config = dict(
    n_layer=12,
    d_model=320,
    n_head=5,
    n_kv_head=5,
    head_dim=64,
    d_mlp=768,
    vocab_size=2048,
    activation='swiglu',
    norm='rmsnorm',
    norm_place='pre',
    norm_eps=1e-05,
    positions='rope',
    rope_base=500000.0,
    rope_fraction=1.0,
    qk_norm=False,
    attn_scale=0.125,
    bias='none',
    tie_embeddings=False,
    parallel_block=False,
    init='normal',
    init_std_qkv=0.0262,
    init_std_o=0.0,
    init_std_up=0.0262,
    init_std_down=0.0,
    optimizer='adamw',
    lr=0.000989,
    lr_mult_qkv=0.5,
    beta1=0.9,
    beta2=0.99,
    lr_head=0.00474,
    grad_clip=1.0,
    warmup_steps=217,
    schedule='cos',
    final_lr_fraction=0.0,
    batch_tokens=32768,
    seq_len=256,
    doc_mask=True,
    train_tokens=275600000,
    steps=8411,
    dataset='wikipedia_en',
)
Each number is 128 + 24 x the weight over the matrix's rms, rounded and kept within 0 to 255. Layers, rows and columns count from 0. Numbers have three digits each.

# layer 9 attention query, 320x320, rms 0.0276, rows 225-242, columns 160-239
172143141151145131164130071126125132103153094094103139115115157143134092117185093121090105081163107170135094113191113128146171159112177114205107160132087154103132115140127124138114108150138111128135128156115134106118175181156119109147174114
142131117129160042180097135129136149150107158144135089168139134098162093100095124087206150163065147146109170162164148115161152135132116150143115160116154077109134122167148106102134149100153137125194100111095091141129157096076144158137125088
144124135168144109116109121151078145088126120132119140136131083128132118128130133114141142135118136127106149107119137165170143152180155127098098129069122157119095139144086150158126150127186118163120120095111074123099116096158124151161174100
127101154120112119118104103096120118129125142131119097055103113085139131122144147138118174132104188079146153139086134138144125145109153128097093113132150117130133138071137149159152167099125109139072099142131083133129148097095126157148126139
130119117135153197124143135163137119094088114150103165129149105168095158156131099097084144098131095118142120099115101160133124089150139112109127116108091190090109124125107143179142099140121149110133185157115153111118144131135153093144128138
128140155156124095113144134120161147116162154066141087142149138159139104111135130167118126109118106113110157126103117101080117141072123115158157174121140141131130120142193123112156104082145145115149117131123118101129154138098118101180144142
136115106138113095148127113107105126101161108088138156102124194099167127108101095143144099088110105168106146140134122141123134201096146116157149125145118099150128117170133136134128143135149150131137096130112073099139136117123079146155118119
104124108157109063130132114149122143072128139154175140117148136129151125140124141108167146141173103109147149162132124141132149086124127143103089096124099155113108155143129142132141169111172164133124139137146081152133110104139117122097106133
118149144159134032130088119128136141106206134118140133127169099128159095083113186127179114142112106110101194119124130122113131142103122134118105128077105168124104144110117111124146160110119136145160119123127121106119120127090144144122134110
125090149143107129102149113130110152111123158101109112148131126114128099094124157111104186106065164126065151157136125141149111148131128138093146143118170138140112133123117119137141146103135153115154116134097140144089150120124143136143144076
114128130119139107118131128119149132141168142133132154126112157125108173117158135134064147095107142083124102101114124132120121159089164111089138133103134191106105135117127087143075082108115134103148104127151138054130066128110141107154155106
138142118143120131122155143124128129127151137120144120152167145146163121134139088151144087137113109133136120139101148119128148143126158118132138126128135152138139132095096121131104102123107078145115092143169136068151085140119152131136136085
127116167140100158126155144155161115102116170115146124081142113145138107108130160144151198110137174094142161168110104134115116126133086169125142105086165147129076120121179133123120118123115112103132168138125155145123154111104117148208130137
162141140102128139162165129120168132166111106111118112136152113112145127104148110093097142114098119104141100133131121114095107102111112129094145177159126137147114129119121088129143111136072105141144123122129195103157126153100168111104091115
151139122140131047117122087133179189116105114106131140147125095153148098115159155119177106173094116109110153127106102101146107145104139137077130162150071158137106157143101113127068154159078141106182116103151137076127109162079156114091107110
137140128097121119142143133108137126134096084118156140104149100130166078148119138078152110139115125133098166100087172096129126152147128123130143129092129097128177112111107138121133123154104073188120106164169144107136133123077156135168129150
137136123129113094165139125130141118113141081140158128101156128111156096100131153118148120107124106120169160121136142135106136124104136087153139086121085112143121149115141144137102177121132102141128086131129122101111102144082114121096090126
109164108169139103132136137141102151113103117157112160113152106156123088132154101143127107101116151112137130132101147130086136175059201155175143107168150200142112130123141129122162123134123134135111137136144136130133142111154139112149108124
# layer 9 attention key, 320x320, rms 0.0273, rows 225-241, columns 160-239
109102127120163112137142117133187107128121142153125077128128094186136119095144139133144124135118125130112140114100166130168152099123137090151152158158113126098149127104131165169096131095122171105144156154124146152095160131132141099123159129
138132133136102064111173156123150168097140099136152161136142152103143096168145097084131107142161104173103143111162136129138157131147162144112142169129144118137165101114164140084118110161099099148197144136114153110079150118086121121124093092
119116111133104104130081164137090150094149124134127096058174125094117147121110150149101101138163138114111129150101102169171139095123113114099165114123131133133149100117139131139133166122082114138098100148146113094100163133120113139158115098
131122141153142149126136138131097116099180130124170109114123128135205111154139122126143083152103154114157137159108146101117126075150095165160133102081150089187152162167127078158139129117117074106137129128141127104133149127076133109113121124
151108133123138140140106137139101127103133129141112148094141120129109174109156096135081152074129152123130114137103130168144132127133155135125141067142114124100104142102143135169126118110154169140078125142107148119117137127175115155133128143
090116098130114123120164119158136131149136136081116096175133144148135100123123113142160118159137089137146158112152157136137112121097154110138144142095126100136151140121154138087110183109082131104146092088119179092107106114116177094100133120
108152155120113133101133092120104157109154148132154102135127154141130081126094096168150096131155125128104158138160113109122108113110114134140095147141126104183129140129183126073103161106099134081133085152146156143110100150105144105131157099
100146121119093064132164141135118130112139109098132130086155160127093117102134151177123132115119130110098102124118106103085145090119133105078125106107110083167064117065136100148162145166144082103139186142145138061145081131132153091143104123
134123101155096103162120158144136154120136137097135090125148138131160109119087111133132116153112093132098115135136136134150156153103146074129139117099084132118131145119181087097154097127044103119137112097100133117119098155081156101146139122
148093149133151125100136134134102136117163107133131132127180143098143120148091115111141123133161092138144151161156126149143147150119160145116151129138145120131114117102140157088104120115094138131128109110093136145071148132129120173149088098
107124131138147153150111138141098128151129134108137104109146148165144137153146106126099138116099132112149096147157135142112090137145115096139116147112118193121121159150149102113137125075091147146082127129106148115115113165143117122164122128
124118151114130145120155124099173124164104176121138119139092175174134111133071163139141119125148098114094109122137144073127130166113069114113103160132096137103147144139159093110140129149120136117144119088130133134127084148149122093148153122
146101111137128167100139160167080141157143146128154169126164144122165165159102136100112118127165094115175148163116154139132119119158078148127113082051170094099118148128123115111109115135107138118115113105140151128100121116061126165130113119
184130128129137116133140081135168117130130142146148098135122112148134113186118089062147159110158071122122155091108179147122125165147167138138113141122146150110167115100149104091122105142130180147151115103093135152124145121140132126134128108
133129112138116101127117136140154132137102131110109103143135139132139085149134121095121104139078075117072136113142176142129117165101140103110112163104096149096153113094160082077110096116073106141173092064153146104133105095137142100093134084
146118118136153097132142135102136115118121131128184101159115123137142105135098127129138118092135079103072133113132137114144106143118110123115108151073088136135132149118139146126119083162068126084136114119135114109122094111118138159089133110
146145117115138083131142140134140141156128132116133089137140114134127109163126160113171112097139111106119147079102135113118131120152136123103102134100149104164162140125183138131137094138125125110158156086150140111155096099084182096058148108